{"num_hidden_layers": 10, "num_key_value_heads": 2, "intermediate_size": 512, "vocab_size": 8192, "norm": "rmsnorm", "norm_eps": 1e-07, "attn_scale": 0.132, "warmup_steps": 58, "schedule": "wsd", "final_lr_fraction": 0.05, "max_seq_len": 512, "doc_mask": false}
Each number is 128 + 24 x the weight over its row's rms, rounded and kept within 0 to 255. Layers, rows and columns count from 0. The size above them is the row's rms in percent of the matrix's.

# layer 6 attention key, 128x128, rms 0.296, rows 87-127, columns 64-127
size [114 116 112 105 118 121 102 115 110 101 114 118 109 113 104  99 115 115 109 124 116 112 127 120 106 104 110 106 110 104 126 110  96 106 126 123 122 120 104  98 112]
[[114 112 120 122 148 122 117 146 134 173 124 133 157 164 155 169 124 110 134 137 101 138  86 180 162 120 121 151 172  96 135 158 107  77 158 199 115 149 132 120 129 101  92 143 121  95 151 137  99 172  97 134 120 123 148 135 142 106 123  97 124 133  92  96]
 [134 155 147 114 178 114 116 123 136 106 141 183 141 156 126 112 153 130 101 145  59  95 127 150 143 148 131 117 141 139 139 129 116 154 130 133 135 118 146 119 144 131 127 149 104 109 129 131 150 116 140 141  95  97 141 111 113 155 119 101  94 138 172 152]
 [135 124 120 176 143 124 103 106 106  98 128 125 122 141 121 138 117 133 143 111 120 147 132 149 183  92 101 148 110 110 117 161 131 116 104 122 157 144 104 123 105 155  99 127 124 149 138 133 179 129 140  90 146 113 149  96 146 115 155 124 163  92 153 164]
 [125 113 127 163 141 142 115 134 114 117 151 139  84 137 108  87 147 120 196 132 119 124 119 114 109 136 134 103 143 135 119 109 159 129 104 144 139 120 114 121  98 119 135 177 153 133 124 168 158 113 127 113 141 128 129 146 163 100 127 107 105 103 141 139]
 [121  72 151 137  96 100 104 139 152 141 112 137 118 137 163 130 129 144  99 149 134 100 124  85 167  80 141 112 112 162 125 153 116 105 119  93 115 134 106 117 125 147 151 166  94 114 171 127 170  86 112 127 123 137 136  94 136 137 132 107 140 128  92 162]
 [123 131 131 125 154 134 162 163 113 150 141 104  90 133 131 129 127 116 132 158 157 109  79 154 163  86 142 141 135 135 142 148 109 165 104  98 183 134  85 126 104 124  87  85 114 113 123 105 140 126 143 175 164 123 170 108 117 146  85 123  83 111 123 117]
 [100 104 120  84 107 158 130 146 128 122 104 131 134 117 142 164 133 121 133 150 113 175 194 103 169 116 133 114 152 130 128 142 135  97 132 115 165 117 122 108 104 126 126  77 110 108 125 143 123 157 149 151 120 125 125 142 135 124 108 159 136 103 131 134]
 [119 137 152 143 121 147 123 143 121 129 123 138 160 145 112 151 128 163 117 140 109 102 193 110  97 125 123 141 102 116 133 143 128 118 151 120 149 156 102  59 168 129  74 152 125 161 136 119 128 102 126 127 113  90 123 160 108 105 161 138 104 112 180 108]
 [145  82 162 104 122 119 136 131 147 140 119 127 112  86 140 143 147 126 114 168 108 114 110 141  92 111 121 101  93 184 150 114 111 125  52 137 111 147 131 108 144 106 108 146 114 141 110 126 109 139 136 117 136  91 117 161 124 102  86 157 122 129 110 158]
 [120 118 122 156 127 145 127 155 141 113  92 115 135 135 124 126 125 139 100  76 115 110  97 119 153 119 151 182  95 139 139 107  83  96  77 161 102 135 103 158 161 143 113 188 136 156  98 147 128 139  83 115 107 156 146 161 186 103 145 104  97  98 158 130]
 [ 79 176  71  95  94 122 145 137 150 104 110 174 137 118 146 153 127 142 128 131 144 101 150 162 141 131 169 110 106 136 108  96 120 165 140 124  88 118 104 165 135 143 100 129 157 146 100 109 110 123 118 136 110 155 158 153 102 109 129 132 120  79 127 142]
 [ 89 108 139 119 116 167 147 123 125 114 162 145  99 120 131 162 139 102 132 145 132 148 122  75 145  97 152 101 113 129 130 126 106 135 136 124 137 159 116 114 144 143 179 100 121  85 168 106 143 201 144 178 135  97 136 134 155 133 104 151 157 128  80 126]
 [ 95 119 123 125 125 119 124 143 118 133 143 140 139 153 157 129 102 139 146 169 107  95 177 150 128  87 101 126 149 108  95 173  91 135 109 130  78 137 140 168 133 161 114 100 134 122 157 107 128 158 134 115 135  64  83 116 152 130 163 115 123 187 170 114]
 [139  94 123 142 127 181 139  94 176 126 145 132 130  84 135 187 139 133 152 150 130 124 113 132 115 119 137 145 140 142 146 132 171 137 127 136 136 157 182  98  98 186 125 145 124 157 143 164 138 142 150 109 142  71  92 119 121 116 103 152 132 119 130  85]
 [139 157 110 141 155 144  97 150 145 140 131 120 149 100 143  96 140 144  92 125 174 149 164 126 152  83 153 125 137 104 148 134 138 113 136 132 126 124 137 160 134 111 149 130 152 125 103 113 101 145 141 132 107 146 118  85 112 124  61 140 133 111  90 146]
 [112 148 131 161 151 127 159 118 105 125 167  94 114 154 128 163 131 159 111  96 125 156 184 109 140 117 150 120 125  91 150 124 111 109 110 122  99 139 127 131 122 115 102 112 103 108 141 161  99 124 121 155  86 118  90 121 115 147 108 122 110 120  97 150]
 [134 127 167 138 131 146 145 160 171 143 149 128 165 107 103 110 120 133 126 136 156  95 147 155 140 157 194  90 195  91 147 131 138 131 142 163 112 104 125  98 112 170 121 116 132 131 164  96 113 157 154 107 138 139 118 142 149 132 147 111 123 119 155 126]
 [184 135 134 136 102 117 110 106  95 107  91 109 144 183 124 141 122 104  90 121 144 147 127 151 143 101 138 108 125 136 136 126 151 179 127 145 124 116 150  98 124 113 144 168 116  56 127 119 145  79 166 149  96 143 147 128 121 133 157 129  91 171 144 119]
 [151 116 128 126  72  98 143 131 148 116 132 121 140 138 142 109 143 125 119 133 140 148 140 105 117 111 100 122 100 171 126  97 150 138 115 139  89 125 114 164 104  89 105  67  86 116 115 141 173 154 102 103 113 146  66 131 140 144 125 127 160 124 122  94]
 [ 91 142 114 148 133 107 180 148 133 151 115 107 138 135 147 120  95 128 116 145 102 108 169  91 154 151 109 151 150  90 108 102 153 149  98 163 105  86 165 114 150 171 118 117 155  97 140  98 127 144 114 101 123 118 114 126 122 161  86 115 131  83 151 165]
 [168 120 116  98 104 101 131 166 145 124 176 123 153 113 146 117 200 118  92 125 123 105 161 150 111 121 157 145 117 151 132 156 131 118 133 139 158 117 117 122 162 142 132 134 100 128 126 128 109 128  98 109 152 130 172 144  94 113  94  96 144 154  76 157]
 [ 76 124 183 160 161 108 149 122 144 101 116 187 135 145 152 151 114  55  98 137 144 143 136 149 111 115 127 143 122 174 114 137 173 130 183 131 130 115 159 146 175 141 150 135 141 127 118 161 101 116 138 140 127 128 128 156 125 128  79 139 144 169 123 163]
 [165 132 125 154 148 109 119 101  95 113 175 128 121 113 133 124 154 149 160 149  63 124 125 120 143  97 220 154 136 132 160 123 130 131 136 167 115 134 165 149 124 147 144 154 163  57 104  83 111 134 144 137 140 117 146 157 123 141 130 162 130 139 127 138]
 [139  93 173 127  96 108 141 117 128  99  96 160 150  85 127 135 157 109 137 151 101 107 127 132 116 136  98  94 121 139 110 119  97 132  94 109 151 103 119 128  91 142 162 149 116 177 165 133  90 160 123 122 115 173 110 143  72 169 149 137 159 131 128 154]
 [105 140 148 149 162 117 160  75 112 138 148 119 110 159 144  94 103 142 125 139  98 160 100 170 139 137 156 172 112 102  93 120  93 115 134 119 168 154 180 102 120 127 133 127 120 118 133 159 112  90 158 138 106 134 120 165 162 113 161 124 139 149 133 132]
 [136 129 164 143 136 142 168 112 106 179  87 118 101 150 100  97 130 102 112 139 131 141 168 122 113 164 150 106 112 106 104 155 102  90 133 154 160 107 132 150 173 135 130  89 146 111 111 123 186 165 146  79 121 135 160 115 137 133 163 122 142 114 103 145]
 [108  93  90 114 134 110  90 110 145 166 165  98 102 129 160 136 131 134 123 125 106 131 109 135 126 123 112 122 110 145 152 137  95 105  81 142 118 148 128 167 114 184 156 111 134 191 131 162  94 141 139 131 106 129 113  94 119 131 134 168 140 126 145 121]
 [131 145 117  98 124 134  87 136 122 122 121  86  83  96 113  93 110 163 139 154 123 146  82 148 110 123 125  65  92 158 127 148 131 124 127 105 112  90  91 131 156  93 111 174 132 131 126 114 165 121 120 167 120 125 106 121 158  96 136 149 116 139 123 142]
 [191 129 145 113 146 109 149 104 100 153 110 141 111 111 120 186 118 129 172 127 138 137 164 135 134 106 125 111  94 118 122 150 123 134 124 115 149 127 161  79 107 134 137 148 160 148 138 130 158 116 171  99 109  87 100  95 136 133 100 114 146  86 136 131]
 [118  80 102 123  86 104 164 138 101 142 118 141 136 132 166 127 118 116 171 105 131 144 140 134 111 113 105 146 105 141 129 112 161 108  83 143 155 160 118 148  89 167 109 170 112 110 140 138 128 143 148 125 114 153 119 145 165 121 128  93  92 124 134 142]
 [116 176 156 156 126 145 167 118 143 134  93 106 182 141 119 132 139 101 123 125 130 150 130 126 154 113  80 110 117 149 131 145 129 126  97 103 117 149 134  98 125 106 122 155 126 143 119 140 141 158 112  85 122  96 140 170 129 113 138  88 127 136 126 152]
 [118 126 137 133  99 147 120 138 146 124 120 104  81 129 120 140 135 143 149 140 122 133 119  83 130 119  97 133 123 139 140 121  94 121 124 196 117 100 154 118 143  91 111 161 122 141 120 118 135 125  89 118 105 124 150 132 134 114 114 119 144 163  92 143]
 [145 103 128  96 114 185 136 123 126 110 157  86 147 110 155 135 101 123 112  92  68 116  93 114 161 164 114 124 133 108 147 124 143 138 137 135  82 127 114 103 131  99  99  98 121 158 140 133 144  98 159 123 153  99 147 123 146 108 109  94 137 167 163 110]
 [122 159 127 102 149 127 167 157 171 125 106  93 116 125 130  98 170 155 142 131 119  94 147  95 146 171 120  98 107 130 117 148 125 111 157  81 134 139 136 150  75 126 142 144 152 100  87 139 109 146  93 138 113 114 144 116  75 131  80 151 105 136 124  95]
 [126 122 104  96 173 119  97 142  98 100 116 153 107  92  99  86 151  93 131 120 155 196 141 132  99 118 141 155 162 114 144 114  96 109 109 105 175 127 111 137 118 117 128  96 147 119 135 142  99 160 123 121 114  96 168 157 114 138 109 119 143 152 139  94]
 [158 152 129 125 149 130 134 129 108 139 139 147  79 144 136 186 139 133 171 158 102 170 109 142 115 106 152 109 104 118 108 113 101 139 132 129 133 168 139 164 126 128 128  89 119 161 128  94 149 105 144  83 132  84 125  78 144 151 109 139 132 170 119 110]
 [110 156 149 100 131 110 111 133 109 101 153 103 141 122 148 113 124 103 127  91 130 180 149 114 135 118 135 132 147 135 179 127  70 156 139 119 144 159 156 150 133 128  99 116 114 175 108  91 163 147 135 151 121 139 106 124 117 134 171 136  82 146 158 111]
 [119 115  76 117  97 122 128 132 124 118 112  96 120 138 124 140 142 142 110  97 146 121 139 143 116 111 115  99 101 118 109 151 168 130 105 126 140 145 142 160  98 129 150 109 122 114 128 106 105 135 149  75  79 122 117 117 138 133 106 164  99 104 112 148]
 [ 95 143 143  84 159 154 119 143 118 110 148 159 148 114  92 105 125 100 130 148 160 118  89  86  83 117  84 156 113 157  96 134 150 127 161 140 106 140  68 124  83 167 136 122 142 139 128 108 158 122 151  96 154 157 136 135 135 189 147 101 110 153 115 137]
 [142 104 100 123 140 153 106 149 164 131 160 124 145 145 127 124 154 142 105 171 136 117 118 149  31 142 100 129 133  88 146 118 125 143 156 107 100 121 144 117 136 134 108  84 163 136 129 134 185 145 117 154  88 130 156 109 122 203 159  96 133 114 144 117]
 [117 164 107 130 133 139 160 161 169 153 122 121 132 122 115 132 135 127 127 120 109 131 141 146 126 125 118 103 127 156 135 138 119 152 150 165 165 117 158 123 147 152 117 136 117 146 101 144 116 154 147 111 177 142 135 116 151 135  74 128 104  74  77 137]]
# layer 6 attention query, 128x128, rms 0.285, rows 88-127, columns 64-127
size [114 109 111 123 130 100 130 101 105 110 122 104 104 105 103 112 108 122 127 118 116 118 109 107 113  99 107 113 121 110 110 102 114 119 110 118 116 108 104 118]
[[155 149 107 134 175  83 119 129 106  55 100 175 136 180 182 127 126 132  89 161 118 108 137 130 118 129 120  76 176 118 116 135 101 187 133 147 120  76 125 121 145 123 113 147 109  99 126 128 119 144 150 148  94 130 122  96 112 119 131 117 134 122 169 148]
 [144 146 169 178 103  93 100  86 104  96  83 139 110 146 124 134 157 126 152 112 130 123 130 157 161  65  96 132  96 109 131 147 127 105 106 142 164 116 118 150 127 154  87 114 109  99 155 109 145  99 119  87 103 130 106 108 151 126 134 122 112  87 130 139]
 [129 110 126 174 171 155  76 150 144 143 149 128 108 122  93 138 173 140 202 115 120 144 123 131  90 139 134  84 109 149 140 115 171 113 105 113 113 122 120 143 131 128 123 133 162 115 126 161 169  99 134  88 137 118 125 139 150 111 131  87  91  90 136 139]
 [121  81 136 132 120  75 151 134 140 164 101 129 143 108 109 109 129 130 115 102 114 100 126  73 157 123 125  98 112 148 145 139 135 115 140  98 130 131 137 119 139 140 140 147 107  80 163 124 169  86  86 121 101 112 126 105 156 125 140  77 119 112 112 128]
 [103 132 124 147 134 121 145 149 123 142 136  92  92 131 138 152 110 110 144 165 176 138  89 137 136  87 112 107 122 136 115 139 102 126  98  93 181 146 113 112 147 127  89 111 146 135  93 104 110 103 142 187 175 132 142 135  87 145  82 147 111 151 105 134]
 [111 115 132 103 107 154  80 145  92 123  88 107  99 121 163 158  93 143 129 174 110 162 183 128 143 114 111 120 186 139 142 108 127 103 148 112 145 125 134  95 117 116 131  65 106 124 140 149 128 153 163 139 133 139 110 127 138 128 151 149 144 154 115 137]
 [125 117 120 135 128 120 113 138 108 161 105 129 172 135 131 191 132 152  98 139 103 118 224 121 100 129 146 119  99  93 139 123 107 135 141 120 140 167 108  93 158 114  61 151 144 129 153  99 133 130 140 137 143  91 125 126 107 124 114 150 114 114 140 122]
 [136  55 148  86 108 130  80 139 135 145  99 114 126 116 139 140 148 101  92 154 129 106 129 131 110 117 120 105 118 151 145 119 105 115  54 137  74 165 166 110 152 125  99 132 112 125 124 122 130 149  92 137 126 105 131 189 118  94  88 140 127 135 132 136]
 [100 117 108 157 124 131 176 185 137  98 111 144  93 109 155 140 156 138 118 107 102 132 117 124 128 129 187 131  86 114 150 138  67 141 101 136 102 131 128 183 118 154 128 171 120 166 145 156 140 126  90 149 139 163 138 146 150 137 133 133 113 105 139 114]
 [ 82 172  79 128 106 132 146 148 169 105 128 152 158 131 118 152 130 118 144 128 127 115  93 161 107 109 131 100 104 124 115 101 142 139 117  92  78 107  83 137 129 141 102 153 162 141 132 110 147  95 133 140 113 160 122 162 102 125 125 130  78  52 116 158]
 [102 120 142 127 117 160 176 142 105  72 163 147 113 115 129 129 128 108 127 175 114 155 108  89 161  92 133 128 139 132 143 124 114 124 138 117 145 156 126 128 125 115 185 107 129  94 162 109 149 198 147 131 144  93 150 149 159 132 134 161 158 156  94 115]
 [113 137 156 142 136 129 144 119 114 170 138 132 133 141 121 116 136 115 158 147 130 115 162 138 112 109 105 141 124  92 103 157 106 143 127 129  68 149 113 179 118 123  92 140 133 120 157  89 144 150 129 122  99  80  59 132 142 150 150 140 133 153 160 130]
 [125 142 139 142 144 176 136 115 197 118 139 126 165  96 101 150 139 120 155 144 105 112  96 151 135 136 116 167 124 130 123 130 175 127 107 145 124 149 184  97 130 157 117 142 126 150 132 141 131 127 134 131 130  96 108 144 127 105 140 120 113 126 137  99]
 [155 111 126 130 117 138 120 156 128 151 124 121 114 131 170 115 119 156 123 125 141 161 165 138 127 111 166 123 121 100 132 131 140 113 132 117 122 106 147 122  85 130 176 137 125  95 131 122  86 131 145 121  96 199  93 103 133 135  76 141 138 105  74 139]
 [126 135 100 145 168  89 161 142 124 132 169 124 137 145 135 125 142 203 104 140 110 151 129 109 154 126 111 111 149 118 159 132 122 128 104 115  97 152 133 125 104 120 110 107 102 106 156 153 129  92 137 151 105  98 130  87 103 131  86 122  78 150 117 127]
 [106 155 124 111 151 107 135 133 158 131 124 106 183 120 124 114 138  90 121 139 139 136 127 194 125 158 188 103 201  96 118 131 106 131 143 154 111 121 117 111 113 153 120 142 135 149 136 116 145 129 135  78 190 144 134 115 147 144 161 138 155 116 148 104]
 [160 148 125 147  86 108 116 121 109 119  83  85 162 155  81 114 116 111  97 137 127 132 120 145 155  90 156 140 150 108 128 126 166 177 131 124 150 115 125  83 132  97 148 185 112  60 106 135 157 103 153 125 103 132 145 151 124 129 150 130  79 163 150 131]
 [140 155 121 124  90  97 156 150 133  85 186 112 165 139 124  65 145 120 138 156 116 150 105 101 149 127 140 145 128 185 131 115 151 141 109 124 108 136 127 154 113 134 135  66 101 113 134 153 182 132 121 120 150 162  96 123 114 109 133 122 155 166 124 120]
 [114 133 146 141 132 109 209 132 138 132  97  97 118 145 133 142 111 107 122 159 112 152 197 121 104 108 121 155 137 112  85  84 119 146 133 154 133  82 166 149 150 179 119 120 152 107 139 131 129 149 110 124 119 110 121 106 133 146  92 132 153  91 143 150]
 [161 115 124 138 100 107 153 166 104 114 130  99 148 110 134 143 149 125 100 124 154 154 163 144  88 144 119 113 122 150 142 153 162 116 126 116 140  96 144 112 179 110 142 129 113 124 111 125 121 111  85  89 116 126 118 138 137  79 136  98 162 143 109 139]
 [ 96 112 160 186 180 100 143 147 150  87 141 155 145 141 149 133 125  78 115 159 123 129 136 122  99 123 141 113 151 165 117 168 196 133 156 178 135 132 144 141 134 133 159 141 119 133 136 167 111 118 156 150 130 145 136 140 129 145 100 147 133 139 123 147]
 [139 109 120 152 110  96  97 118  99 120 158 136 111 113 179 146 132 160 135 130  94 112 123 131 137 100 177 157 135 185 155 133 140 123 125 176 140 103 185 155  89 155 150 125 162  69  95 118 137 151 112 117 131  81 160 157 101 134 141 134 124 136 143 134]
 [150  87 144 132 113 106 138 148 118  73  94 138 161 129 112 137 145 136 144 146  81 113 115 134 154 141 113  92 139 139 131 122  83 131 120 139 129  99 148 107 134 143 159 133 104 134 160 125 107 149 106 118 102 136 104 167  51 129 163 157 142 131 134 147]
 [ 68 103 115 164 192 150 125  93 136 167 145 134 104 155 146 143 114 116 115 134 129 175 130 135 165  97 139 135 112 118 136 122 105 127 147 157 155 156 176 125 128 125 120 115 133 119 143 157 138 100 178 143 101 131 125 158 123 159 124 149 116 120 160 110]
 [140 139 133 140 138  98 114 125  90 191 108 129 123 154  91  96 114  86  99 103 100 161 153 105 146 133 162 101 137  88 123 117  85 124 149 128 137 103 143 124 164 122 166  89 141 105  82 128 162 159 149 154 132 132 141 129 114 131 159 145 151 125 120 112]
 [116 105 116 146 111 106 118 121 114 163 188 119  87 132 151 129 137 137 137 152  71 140 116 120 113 171 111 136 133 142 166 137 121 106 105 145 104 157 122 139 121 161 163 100 138 200 125 107  91 123 100 122  98 168 125 104 142 123 137 170 149 141 152 143]
 [136 115  85 123 127 121  91 139 138 132 127  76  70 107 127 159 128 136 104 121 112 135 127 131 112 129 129  89 129 133 119 154 134 111 106 118  91 104 104 145 143  91 113 167 114 126 106 112 147 163 154 164 137 139 121 147 149 136 109 147 123 153 111 125]
 [146 166 124 102 154 144 136 137 152 145 129 136 112 116 124 154 148 103 140 152 136 108 152 143 150  67 137 132 109 143 152 137 102 123 141  81 168 163 150 121 128 152 106 110 129 191 114 141 164 153 162 102 146 104 129  91 131 152 123 124 135 140 149 144]
 [161  81  96 146  89 100 163 111 107 141 123 133 131 138 159 132 124 135 167 116 143 130 182 120  84 122 107 136 106 119 114 110 173 131 116 151 152 171  91 142 118 122 118 170 139  88 140 141 113 143 138 125  84 153 125 112 154  99 142 109  73 113 119 136]
 [116 166 157 141 105 134 147 128 136 160 102 128 178 129 137 159 133 118 113 104 132 155 125 126 151 104 103 126 145 137 147 158 149 142  84  86 107 152 131 156  94 127 110 137 130 126 137 136 116 154 107 112 108  99 134 160 126 140 145  99 136 105 116 146]
 [ 57 113 114 117 112 139 120 153 134 137  99 131  90 114 126 119 141 138 128 127 124 144 100  83 138 113 109 146 129 117 144 125 108 136 115 141 122 111 126 137 133  96 109 156 102 146  88 112 169 129 100 147 101 149 142 134 164 137 126 142 150 158  87 163]
 [139 119 127  87  86 160 157 115 129  87 138 134 128 134 144 155 112 102  97 132 129 127 125  88 160 133  96 114 101 123 159 110 146 135 139 143 132 112 154 115 125 103 115 114 112 131 122 153 105  87 130 103 139 123 135 101 131 118  97 106 139 141 142 104]
 [117 153 140 104 179 157 159 150 177 153  90  92 164 114 142 111 188 160 125  93 113  92 106  88 111 151  67  90 140 134 159 132 140 108 135  82 112 132 124 136  90 131 140 102 164  65 112 120 110 111  92 137 115  89 132 120  77 135  90 116 110 143 118 127]
 [127 149 102  92 198  96 114 144  76  73 154 122 128  70 110  77 148 129 127 137 138 191 111 115 133 119 141 157 121 113 149  98  97 134 101 108 142 120  87 115 136 110 147 127 138 119 118 144 110 121 132 109 161 105 147 141 115 152 136 146 160 149 121 119]
 [154 161 128 164 172 119 112 125  81 133 143 145 112 139 115 158 115 130 171 149 121 143  72 128 116 121 102 131  84  94 147 115 124 114 113 125 131 176 118 149 133 124 128  96 114 170 113  60 172  81 106  83 103 104 123  87 144 130 108 147 117 177 122 140]
 [144 133 159 139 138 118  98 119 116 116 134 107 121 122 159 131  87 139 129  66 170 149 148  89 108 104 129 114 127 108 179 113 105 159 142 105 108 155 144 136 144 135  86 157 106 163 127  89 122 138 145 147 119 146 130 128 103 157 154 145  88 156 134 130]
 [154 114  91 108  93 122 161 119 136 142 135  96 128 172 112  92 154 165 108 136  95 130 125 141  97 119 127 125 139 113 107 175 153  95  66 121 141 155 143 152 101 179 136  87 153 133 135 122  85 131 138  68  91 138 149 153 131 112 128  97 115 115 117 140]
 [126 111 121  97 135 106 132 158 101 123 127 164 143 154 115 150  87 113 115 143 163 136 117  75  61 141  97 151  90 125 111 165 151 112 163 160 105 149 119 122  89 175 134 129 126  89 137 138 161 128 140  98 110 158 120 137 125 164 129 121 115 168 112  96]
 [138  66 109 110 142 106 122 148 137 166 152 154 135 130 139 122 136 160 111 175 132 132 142 182  75 166 113 132 124  85 133 131  99 116 143 128 133 173 143 119 120 168 103 102 144 108 126 135 160 121 137 195 128 148 171 106 115 183 152 101 144 146 159 133]
 [131 158 129 142 133 112 131 128 156 144 137 124 123 109 121 111 137 134 150 100 110 139 117 143 112 138 122  98 131 156 129 120 118 135 134 146 174 158 140 118 125 143 123 141 133 159 120 123 114 179 103 133 171 130 160 131 169 117 106 133 116  91  89 117]]
# layer 6 attention value, 128x128, rms 0.33, rows 64-75, columns 64-127
size [ 90  95 111  98 104  97  99  98  91  95  89  91]
[[136 173 126 111 119 144  73 128  95 104 164 143 116  98  99 142 118 141 122 166 116 125 157 126 166  87  57 150 122 121 145 157 106 158 116  77 153 155  92 127 112 137 123 110 137 123 138 138 189 131 150 120 110 142 145  89 132 182 112 158  85 137 132 129]
 [129 129 107 152  95 100  88 138 127 154 112 183 129 108 123 140 127 126 107 125 138 131 150  81 108 101 122 113 129 155 140 140 162 138 119 102 144 101  83 124 174  99 137 160  78 146 107 150 111 126 127 134 157 103 140 148 124 131 105 134 167 130 127 101]
 [120 139 136 109 126  61 144 152 117 163 106 125 131 115 112 130 105  96 107 137 138 122 131 148 115 127 133 142 119 130 104  87 139 115 134 130 119 176 162 148 139 184 121 158 104  94  96 145 126  97 154 147 143 129 125 167 104 138 133 132 119 121 108 116]
 [169  91 206 154 161  77 146 116 102 144 139 134 134 110 143 139 118 109 103 147 107 113 118 101 145 117  94 103 116 137 126 120 119  99 125 144 122 136 147 108 152 125 123 111 167  96 110  93 143 164 146  95  87 117 116 150 138 130 165 130 131  96 180 139]
 [104 102 105 101 118 154  96 126 142 160 119 110 122 187 130 137  78 152 173 124 150 116 180 124 123 145 143 112 122 167 117 130 121 114  93 160 124 115 125 116 118 109  77 113 141 114  90 102 111  85 159 144 124 148 143 133 139 123 131 176 127 117 115 151]
 [121 162  77 137 138 184 148 148 147 128 166 165 108  86 128  76 137 126 138 117 136  98 115 138 125 137 150 124 120 157 110 183 133 143 102 118 146 156 112 116 134 119 152 115 106 163 154 144  91 105 142 105 138 149 160 179 115 152 143 140 119 122 135 114]
 [101 139 100 127 161 123  94 175 132  93 117 140  97 177 110 104 101  83 144  93 158 161 107 126 125 149 125  90 139 132 113 140 103 135 122 163 119 110 126 162 146 161 116 155 115 155 131 144 198  79 110 148 115 115 146 136 151 115 156 128 135 104 108 134]
 [135 113 120 159 118 144 176 156 131 102 139 125 159 112 146 161  86 145 138 131 132  92 131 127 128 158 134  94 112 100 121 154 140 166 140 146 147 140 107 161 129 142 194 127 116 125 154 115 106 103  96 154 111 165 130 172 135 139  95 157 135  89 113 115]
 [158 111 134 135  94 117 138 128 138 100  94 162  74 137 119 139 102 168 109 119 141 124 145 141 188 118  72 165 136  96 102 128 129 119  64 133  72 138  92 134 130 123 149 114 139 100 132  50 161 106 146 154 149 126 136 131 126 115 124 116 151 126  87  91]
 [117 137 161 137 112 114 120 114 123 146 113 119 108 116 121 122 106 113 142 138 138 175 119 149 118 161  85 151 139 148 117 157 149 117 169 122 124 118 128 129  93 147 164  94 146 111 131 131 144 138  54  98 107 171 110 118 128 131 140 106 163 116 136  86]
 [122 127 100 102 134 124 121 134 154 191 155 118 141 127 170 113  89  99  99 115 121 147 130 135 153 140  77 172 130 130 127 139 109 124 102 140 126 126  85 134 128 136  99  91 120 129 145 128  82 122 156 149 192 116 126 165 151 152 113  70 102 171 125 127]
 [135 117 139 161 100 134 138  69 142 129  84 163 120 168 140 174 101 125  93  98 114 152 130 112 171  92 126 137 157 150 101 102 135 149 112 137 134 100 145 115 145  84 166 109 141 124 144 132 159 119 122 119 130 174 119 145 132 138 150 105 102 134 122 117]]
# layer 6 attention output (transposed), 128x128, rms 0.304, rows 64-75, columns 64-127
size [ 92  79  98  92  87  89  86  88  93  88  85  94]
[[101 106 142 120 111 143 154 108 130 154 134 114 166 144 138  80 118 136 132 103  93 169  90 155 104 168 160 113 148 128 133  77  94 127 125 184 131 100 168 145 145 136 139 129 124 148 124 143 101 126 110 118 157 130 128 161 148 109 130  97 160 144  97 107]
 [115 102 163 103 136 117 161 136 128 106 117  91 146  89 156  89 113  83 141  97 132 122  96 115 160 166 140 123 106 151  92  93  97  93 122 163 134 167 161 142 106 147 123 130 173 122 142 109 162 136 142 126  91 139 148 111 109 136 137 138 103 121  92 136]
 [133 129 128 129 128 191 121 144 129  75 124 130  93 160 122 152 158 140 147 131 103 153 117 137 201 123 138 121 112 109 128 134 104 138 124 139 123 129  94 152 106  89 114  85 148 132 135 119 112 155 128 129 116  92 140  88 137 142 106 152 126 117 122 146]
 [ 99 120 142 101  96 155 144 102 137 116 128 147 170  90 107 121 127 144 169  70 101 116 120 126 114 105 144 130 144 170 119 149 144 130 162 128 120 157 121 149 135  78 141 125 126  99 124 155 103 103 137 150 140 141 100 156 114 105 103 107  77 150  93 145]
 [165 151 142 161 114  97 168 144 133  97 114 138 140  89 119 119 169 120 146 141 137 152 102 120 120  92 122 124 132 120 136 152 151 151 143 127 130 119  90 115 160 133 132 128 130 127 190 121 110 142  99 110 129  95 152  92 120 134 128  86 139 120 130 122]
 [151 114 195 100 120  79 157 101 130 139 129 107 138 165 133 141 150 140 102 164 123 184 144 139 151 123 118 116 120  82 127 108 103 116 183 122 121  70 132 111 134 149 153 121 155 141 150 131 161 162 117 163 141 125 125  90  95 113 132 114 140 175 102 131]
 [146 143 168 135 103 146 176  97 146 146 112 110 123  85 133 183 121 155 108 114  94 125 178 103 144 130 107 160  90 109 146 130 132 122 168  62 128 154 138 113 111 113 132 109 124  86 114 130  88 158 134 133 123  90 122 117 108 141  84 124 168 131 149 104]
 [169 124 117 120 152 140  85 122 131 114 129 118 125 106  89  94 139 133 116 115 134 140 133 115 160 101 129 106 116 157 102 119 151 119 157 129 136 110 151  96 137  94  74 114 115 124 100 143 154 139 162  98  85  81 143  99 131 137 133 119 127 189 156 117]
 [128 184 127 116 160 142 164 156 139 107 142  82 145 132 144 131 133  97 148 115 129 139 127 110  74 179 169 148 122 126 123 129 126  89 172 139 132 131 140 144 129 130  97  94  81 160 141 142  63 163 151 111 144 142 148 133 136 124 119 126 119 120 131 132]
 [100 146 127  93 120 167 129 115  99 151 133 139 140 116  81 141 131 148 104 139 110  96 132 117 147  87 137 116 138 107 134 131  77 133  90 130 141 105 153 107 107 105  88 142 125 148 153 103 134 123 135 143 146 138 124 130 149  91 121 116 101 146 135 195]
 [142 117 135 124 134 133 118 170  92 116 108 149 112 128 104  98 168 134 141 163 120 105 114 134  98 125 170 128  94 143 138 108 162 130 112 114  98 111 160 127 111 123 126 153 116 130 121 107 128 170 106 150  97 161 133 145 100 125 160 154 137 122 130 130]
 [120  81 130  90 142 138  83 181 168  93 169  63 130  97 113  77 141 116 128  95 116  98 125 121  99 127 134 105  99 109 132 120 164  91 131 152 108 145 138  98 131 154 122 138 160 136 128 148 139 121 127  99 112 153 100 130  96 122 101 119 106 151 103 126]]